Weights of a small GPT-style language model, trained from scratch on English Wikipedia.
Size: width 64, 2 heads of 32, MLP 128 SwiGLU, vocabulary 7769, 1.41M parameters.
Training: a variant of Muon for these matrices, 152M tokens, 4642 steps.
Each number is 128 + 24 x the weight over its row's rms, rounded and kept within 0 to 255. Layers, rows and columns count from 0. The size above them is the row's rms in percent of the matrix's.

# layer 4 attention output (transposed), 64x64, rms 0.103, rows 20-31, columns 0-63
size [ 91 105 105  94  97 104  92  97  92 108  96  90]
[[ 96 139 155 142 138 119 186 121 113 101 139 115 103 134 148 127 100 174 125 174 176 100 143 150 106 143 131  90 121 123 125 140 149 142 158 153 183 116 113 115 123 125 167 128 173 150 127 122 108 126 130 108 112 106 157 136 158 164 139 130 118 104  84 106]
 [149 111 105 139  83 140  96 173  96 115 141  94  99 157 121 139 123 146 102 115  79 121 112 137  99 152 115 183 128 100 127  98 127 104 141 124 103 133 116 108 113 166 151 122 146 104 152 152 108 114  99 148 126 121 135 115 174 123 133 128 153 166 172 163]
 [ 74 174 160 171 124 105 109 163 109 115 154 115 131  90 122 117 135 139 112 102  86 145 131 134 116 152 131 169 103 147 149 109 129 130 105 108  95  97  99 122 108 122 136 137 131 139  88  97  84 143 161 148 149 141 114 117 127  97 124 139 140  94 142  85]
 [103 143 152 150 147 121 135 158 165 103 148 146  85 160 143  95 103 123 101 152 194 134 144 161 124 127 133 146 110 114 134 103 115 122 188 130 145 163 138 115 120 110 128 125 162 158 135 153 138 144 115  99  99 138  88 112 124 115 140 148 158 138  93  87]
 [158 109 138 139 161 157  94  90 122 122 117 133 123  98 130 127 131 135 127  93 115 164 126 135 109 166 107  91  97 127  69 117 148  96 136 124 126 117  95 104 140  76 139 119 141 108 161 140 133  76 103 141 130 124 118 108 136 124  97 184 121  95 101 149]
 [ 88 126 170 138 109 144 104 148 140 152 111 182 131  87 119 106 122 102 120 166 127 167 107 127 120  86 124  99 149  99 140 169 120 128 169 128 156 148  98 144  80 111 135 104 124 143 121 167 153 134  97 119 174 129 141 133 139 149 142 146 120 116 160 109]
 [147  92 129  85 158 131 123 156 103 124 124 141 117 140 165  93 122 145  77 130  96 115 163 120 113  94 109 180 102 111 128 149 114 111  99 117 167 106 129  93 130 183 128 114 149 137 120  98 116 143 157 107 151 148 119 103 155 140 157 104 125  96 152 119]
 [113 129 142 139 153 153 132 190 202 124 140  94 119 131 166 113 123  88 130 120 157 147 150 112 156  90 112 173 148 113 130 104 144 118 128 116 123 155 131 148 128 119 161 173 140 103 110 127  97 149 122 129 171 101 121 141 107 126 144 154 133 125 169 139]
 [113 134 120 148 150 108 125 133 121 113 127 105  98 173 108 127 178 122 120 129  77 161 133 162 121 137 140 160 134  91 136 151 119 162 148 103 152 178 191  87 108 126 130  98 119  97 144 151 154  97 136 128 127 130 130 115 157 170 159 132 150 129 143 126]
 [ 70  94  87 133 103 143  86  91 119 119 132 105  83 153 128 123 107 163 131 116 168 119  98 143 162  69 166 133 125 157 156 132  82 122 134  98 128 132 133 145 147 142 141 119 141 117 101 101 141 116 117 151 115 136 136 136 109 158 103 140 132 161 105 140]
 [139 135  90 139 150 144 144 152  71 154 143  93 111 106 149 107 143 138 129 117 108  98 125 132 162 107 118  94 107 140 188 112 144 145 154 154 163 143 115 135 119 199 125 115 155 101 141 125 131 128 124 127 144 137 110 114 119 128 106  99 114 134 192 107]
 [164 107 152 141 138 121 165 169  94 111 117 148  93 156 105 105 117 109 153  95 114 111  91 121 160 137 184 121 140 116 135 115  80 149 119 120 145 136 135  85 127 146 112 154 142 131 131  66 141 130 115 148 108 117 144 138 103 150 142 101 102 114  94  94]]
# layer 4 attention value, 64x64, rms 0.129, rows 21-31, columns 0-63
size [105 111  96  91 109  95 100  92 106  92  99]
[[128 124 149 129 125 121 122 140 134 115 147 132 131 176 131 159 148 131  81 114 167 101 107  99 129 165 126 126 104 168 108 127 104 111 147 178 137 177 140 122 130 157 128 113 147 101 108  65 111 149  72 150 170 148 118 140 123 117 150 103 107 138 142 110]
 [124 112 156 135  98 148 107 130 127 114 127 133 116 139 121 115 118  93 142 152 166 101 117 120 141  81 180 141 134  87 135 145 189  96 127 178 112 125 140 130 115 123 140  93 123 119  95 126 132 129  81  85  96 109 114 126  87 106 103 128 115 129  84 150]
 [105 122 153  73  88 111 157 104 133 121 141 149 157 111 137 137 104  94 102 147 132 120 144 144 133 129 146 111 114 121 100 104  92 148 120 117 148 140 101  91 149  78 156 131  94 150 128 128 143 157 138 166 121 136 155 141  84 188 110 108 105 155 131 101]
 [132 148 136 149 106 132 161 153 128 125 130 157 108 153  88 197  91 139  87 110 123 115 127 141 125 171 159 143 114  83 151 110 127  99 126 108  90 120 142 152 120  86 139 134 115 148 151  94 140 144 131 124 132 108 148 115 143 119 130 130 119  69 118  79]
 [156 120 109 117 122 113 148 125 113 167 127 164 145  92  98 134 113 156 118 111 102 143  89  93 155  78 147 108 102 129 120 100 176 155 117 142  90 124 178 123 136 119 140 144 136 155 156  93 159  98 119  99 125 112 143 129 136 164 109 154  97 155 151 133]
 [163 135 138 173 102 125 134 101 109 132 132 129 132 127 145 113 113 121 135  96 111  94 167 116 129 143 109  79 174 155 116 150 149 156 105 136 114 155 156 117 144 110 128 119 111  94  78 173 113 137  77 113 151 153  85 106 111 159 134 157 121 155 125 141]
 [113 117  99 110  73 147 134 156 120 140 143 185 113 120 124 129 140 120 155 133 147 152 143 109 100 153 138 100 148 158 143 115 124 106 129 110 119 147 118  91 156 137 182 132 102 170 144 153 127 115 117 105 134 160 152  95 136 157 110  61 126 115 134 163]
 [144 151 152  99 125 135 121  87 134 172 141 143 141 138 142 166  91  87 131 143 174  97 137 114 128 140 127  96 104 120 138 125 148 124  90 103 130 147 139  88 131 142 120 144 131 143 160 102 118 152 106 183 135 116 142 152 179  97 147 151 123 186 125 133]
 [148 154 155 146 106 114 111 118  98 133 100 110 157 158 138 120 126 123 140 141 105 101 135 112 141 115 110 111  88 134 128  86  84 101 160 131 145 103 104 122 122 197 151 141 107 144  76 108 116 120 165 153 102  77 101 150 124 141 157  96 124 121 125 135]
 [121 127  85 121 100 108 100 146  83 129 145 140 124 134 102 130 138  83 138 155 145  89 130 104 144 135 110 124 169 104 150 139 123 119 181  75 112 114 156 125 133 122 107 128  90  74 129 127 106  99 103 128 146 128  91 125 129 134 166 124 122 165 143 172]
 [ 87 175 114 104 173 163 111 120 146 139 123 153 113  72 121 149 110 134 101 156 103 116 131 112 139 108  82 110 150 153 146 135 123 102  82 101 127 105 102 147  89 114 140 120 140 133  75 132 153 121 128 163 128 132 103 151 124 137 111  91  99 143 107 124]]
# layer 4 attention query, 64x64, rms 0.152, rows 32-44, columns 0-63
size [ 66  90  79  84  91 104 111 118 107 106 105 118 102]
[[100 131 137 124  83 139 121 124 127 106 166 119 155 136  82 108  94 108 129 135 158  96 123  67  83 114 163 146 113 147  85 136 112  99 145 137 125 142 155  98 130 154 114 151  71 134 151 149 136 139 142  95 114 141 133 165 146 146 135 134 152 105 133 155]
 [176 119 140 105 174 135 129  91 126 153 123 151 102 101 154 141 137 113 119 185 122 141 124 141 166 136 108 126 131 145 146 114 135  91  95 143 120 114  67 185 124 120 122 141 173 128  96 114 113  98 102 170 127 120 127 139 111 117 130 101  96 109 116 113]
 [114 142 126 122 140 137  92 127  82 163 100 135 144  88 137 104 140 148 138 111 107 155  86 133 127 124 156 161 181 147 125 117 107  87 122 147  92 137 111 132 142 126 116 133 181 101 115 125 154 105  97 128 116 109 125 153 138  93 136  69  78 139 113 121]
 [ 91 134 107 152  92  96 173 102 124 136 126  93  96 138 126 145 153 182 171  94 116 135 135 129 127  94 157 125 121 129  90 156 155 126 180 131 110 157 162  91 153 138  89  94 151 123 144 100 115 133 101 127 152 123 121 135 113 127 126 146 145 148 143 151]
 [132 144 122  97 124  85 102 177 139 104 101 109 102 143 130 107 138 116 147 115  80 134 150 130 103 136 145  94 120 131 142 140  68 138 117 136 158  77 127 150 148 128  58 120 139 133 126 116  99 130 148 163 167 139 127 118 126 130 174 103 134 121 106 112]
 [150 142 129 162 138  82  88 157  84 129 141 126 113 112 134 118 141 166 135  94 141 167 188 135 147 102 112 142 115  96 108 152 159 172 141 128 125 144 140 111 115 114 149  79 108  98 149 142 106 138 134 141  75 142 145 130 150 135 118 116 123 134 162 153]
 [128 145 104 136 137 106 130 174  73 138 146 108 121  96 124 103 126 158 109 101 142 127 132 146 130 100  97 108 147 158 140 161 166 136 157 118  80 119 157 131 167 140  77 110 141 118 147 127 125 129  97 164 128 132 171 116 125 151 117 173 126 129 179 115]
 [ 94 123 117  93  81 132  58 134 135 156 128 122 155 121 175 168 123 119 128 117 114 117 137 130 121 108 114 161 156  90 120  97  85 152 127 137 129 125 145 132 140 118 174 102 130 150 126 160 100 124 150 103 132 165 159 162 122 128 123 181 125 143 137 123]
 [ 84 131 124 145 102 152 114 162  90 130 151 121 153  97 138 121 135 144 137  85 169 143 119 118 138  96 132 157 136 117  91 187 130 149 126 113 113  84 135 185 153  99 149 100 125 153 124 138  94 126 147 116  89 139 138 146  98 136  98 126 148  98 146 120]
 [113 130 140 119 139  90 143  99  96 117 161 155 121 123 117 119 173 163 135 143 160  92 108 137 139 152 115  90  89 134 128 150 116  98 128 133 136 122 174 127 131 126 181 108  88 138  96 147  97 124 137 144 181 120 127  96  90 117  79 116 145 151 136 128]
 [161 138 139  99 111 151  89 143 167 113 114 144 136 146 162 120 125  89 111 130  89 118 160 146 118 106 135 112 131 103 146 116 103 107 143 133 154 147 131 126 125 133 144 158  58 152  86 116 127  99 182 125 105 158 160 156 153 125 111 139 151 159 134 160]
 [153 139 137 167 106  96 112 133 173 122 119 127 124 133 128 123 140 135  66 103 115 159  94 136 137 119 120 168 125 154  82 162 161 102 126 146  88 130 128 104 110 198 149 137 123 116  99 130 133 128 164 140 148 118 152 111  99 139 145 145 113 158  93 120]
 [136 132 143  86 159 113 162 142 131 185 119  96  75 114 168 121 154 111 155 170 111 105 101 114 109 130 130 145  86 147 113 127 150 140 143 144 130 151  66 118 115 134 108 126 143 162 138 128 119 117 150 155 113 144 126 169 147 156 122 154 125 131 172 128]]
# layer 4 attention key, 64x64, rms 0.155, rows 32-44, columns 0-63
size [ 63  85  92  78 103 104 105 114 104 133 104 108 106]
[[113  99 129 107 114 145 128 124 113 116 107 118 152  95  92 156 106 138 141 129 120 116 130 148  99 171  88 180 136 154 150 120 146 101 127 126  96  92 107 186 162 126 139  96 159 101 150 168 111 168  83 121 110 140 138 135 132 143 105 152  99 111 113 128]
 [121 131 131 137 142 117 124 120 117 110 117 137 156 153 145 111 121 157 140 132 117 178 133 119 121 176 138 108  98 147  68 139  74 134 109 117 181 135 138  99 134 136  99 156 109 127 135 112 131 129 111 166 138 118 173 146  83  90 146 127 113 178 149 162]
 [137 133 137 142 123 182 112  94 117 112  96 163 126 135 151  93 128 117 115 130 134 135 126 119 102 155 143  99 129 137 146 106  64 136 134 142 138  73  90  91 111 163 134 138 118 123 104 125 115 116  97 181 116 141 143 112 136 122 163 154 125 191 130 148]
 [114 140 104 152  96 128 160 127 138 154 132 148 147 134  93 129 119 110 111 144 168 138 132 156  65  67 140 148 145  90 177 132 121 147 137 102 129  87 122 136 123 117 137 116 108 151 140 132 129 147 119 121 113 117  72 115 182 157 114 139 145 125 144  88]
 [ 78 168 117 162 125 165 161 119 129 173 129 140 133 105 140 141 119 112 152 120 139 166 164 165 136 104 151 149 140 128 122 151 110 158 100  77 156 123 131 108  90 118 173 139 115 147 109 120 121 149 139 148 117 147  99 132 120  99 133 146 129 160  93  82]
 [136 122 124 145 162 172 105 121 102 127 110 160 142 143 165 155 142 104 131 143 127 171 117 173  94 101  98  95  88 124 155 140  75 117 136 120 111 130 119 104 134 115  98 128 103 151 110 125 175 107 144 131 116 111 126 133 176 114 126 150 156 174 150 105]
 [143 148 177 140  64 107 164  99 108 155 142 143  86  98 140 146 171 113 105 160 129 103  97 146 132 108 135 130 156 122 101 189 111 103 131 109  87 132 146 121 133 136 156 132 113 151 132 152 120 126 125 120 109 127 103 107 109 163 133 103 144  99 150 144]
 [133 126 116 145 125 113 145 132 132 163 126 164 137 150 113 151 144 122 136 123  90 135 123 121 148 128 107  60 139 150  60  59 145 113 164 116 154 132 151 129 102 101 105 145 138 161 100 106 129 130 126 142 125  92 119  98 111 120 132 109 117 104 168 162]
 [ 82 112 128 117  99 137  59 124 123 124 129 138 148 143 108 154  98 116 155 100 128  95 142 129 114 159 133 112 109 107 125 154 123 133 128 162  89  95 155 116  88 172 117 144 148 144  82 145 140 180 148 167 106 159 130 119 110 110 102 127 104 121 140 125]
 [122 136 157  78 144  89 164 160 111  99 169 106  83 163 137  95 110 148  98 154 151 121 160 126 125 121 113 121 102 119 109 186 135 154 121  86 124 142 128 177 134  77 132 129 109 117 127 141  94 124 133 142 110 146 121 109 118 123 148  98 141 142 138 115]
 [117 129  72 107 142 115 121 141 201 134 116 135  88 139 113 137 100  90 141 116 165 135 146 138 109 126 126 109 158 106 148 100 156 179 142 151 158 137 143 102  85  78 119 103 130 134 122 135 152 111 147 143 141 115 124 144 119 156 118 131  76 123 126 109]
 [130 125 119 125 144 138 117 143 121 157 132 155  82  92 140 138 133 106 102 142 110 132 179 103 130 175 123  92 131  91 134  83 123 123 126 143 149 152 141 148 146 111 116 134 135 152 100 101 177 133  89 114 131 142 106 127 122 119  57 117 104 140 183 124]
 [122 129 126 126 139  89 164  70 176 131  92 138 138 151 121 154 112  90 145 146 102  94 132 123 125 151 106 157 113 171 129 148 132 118 104 126 160 147 118  91 149 124 185 108  92 159 117 138 122 156 131 120 128 158 123 125  75 155 125 154 108 119 142 135]]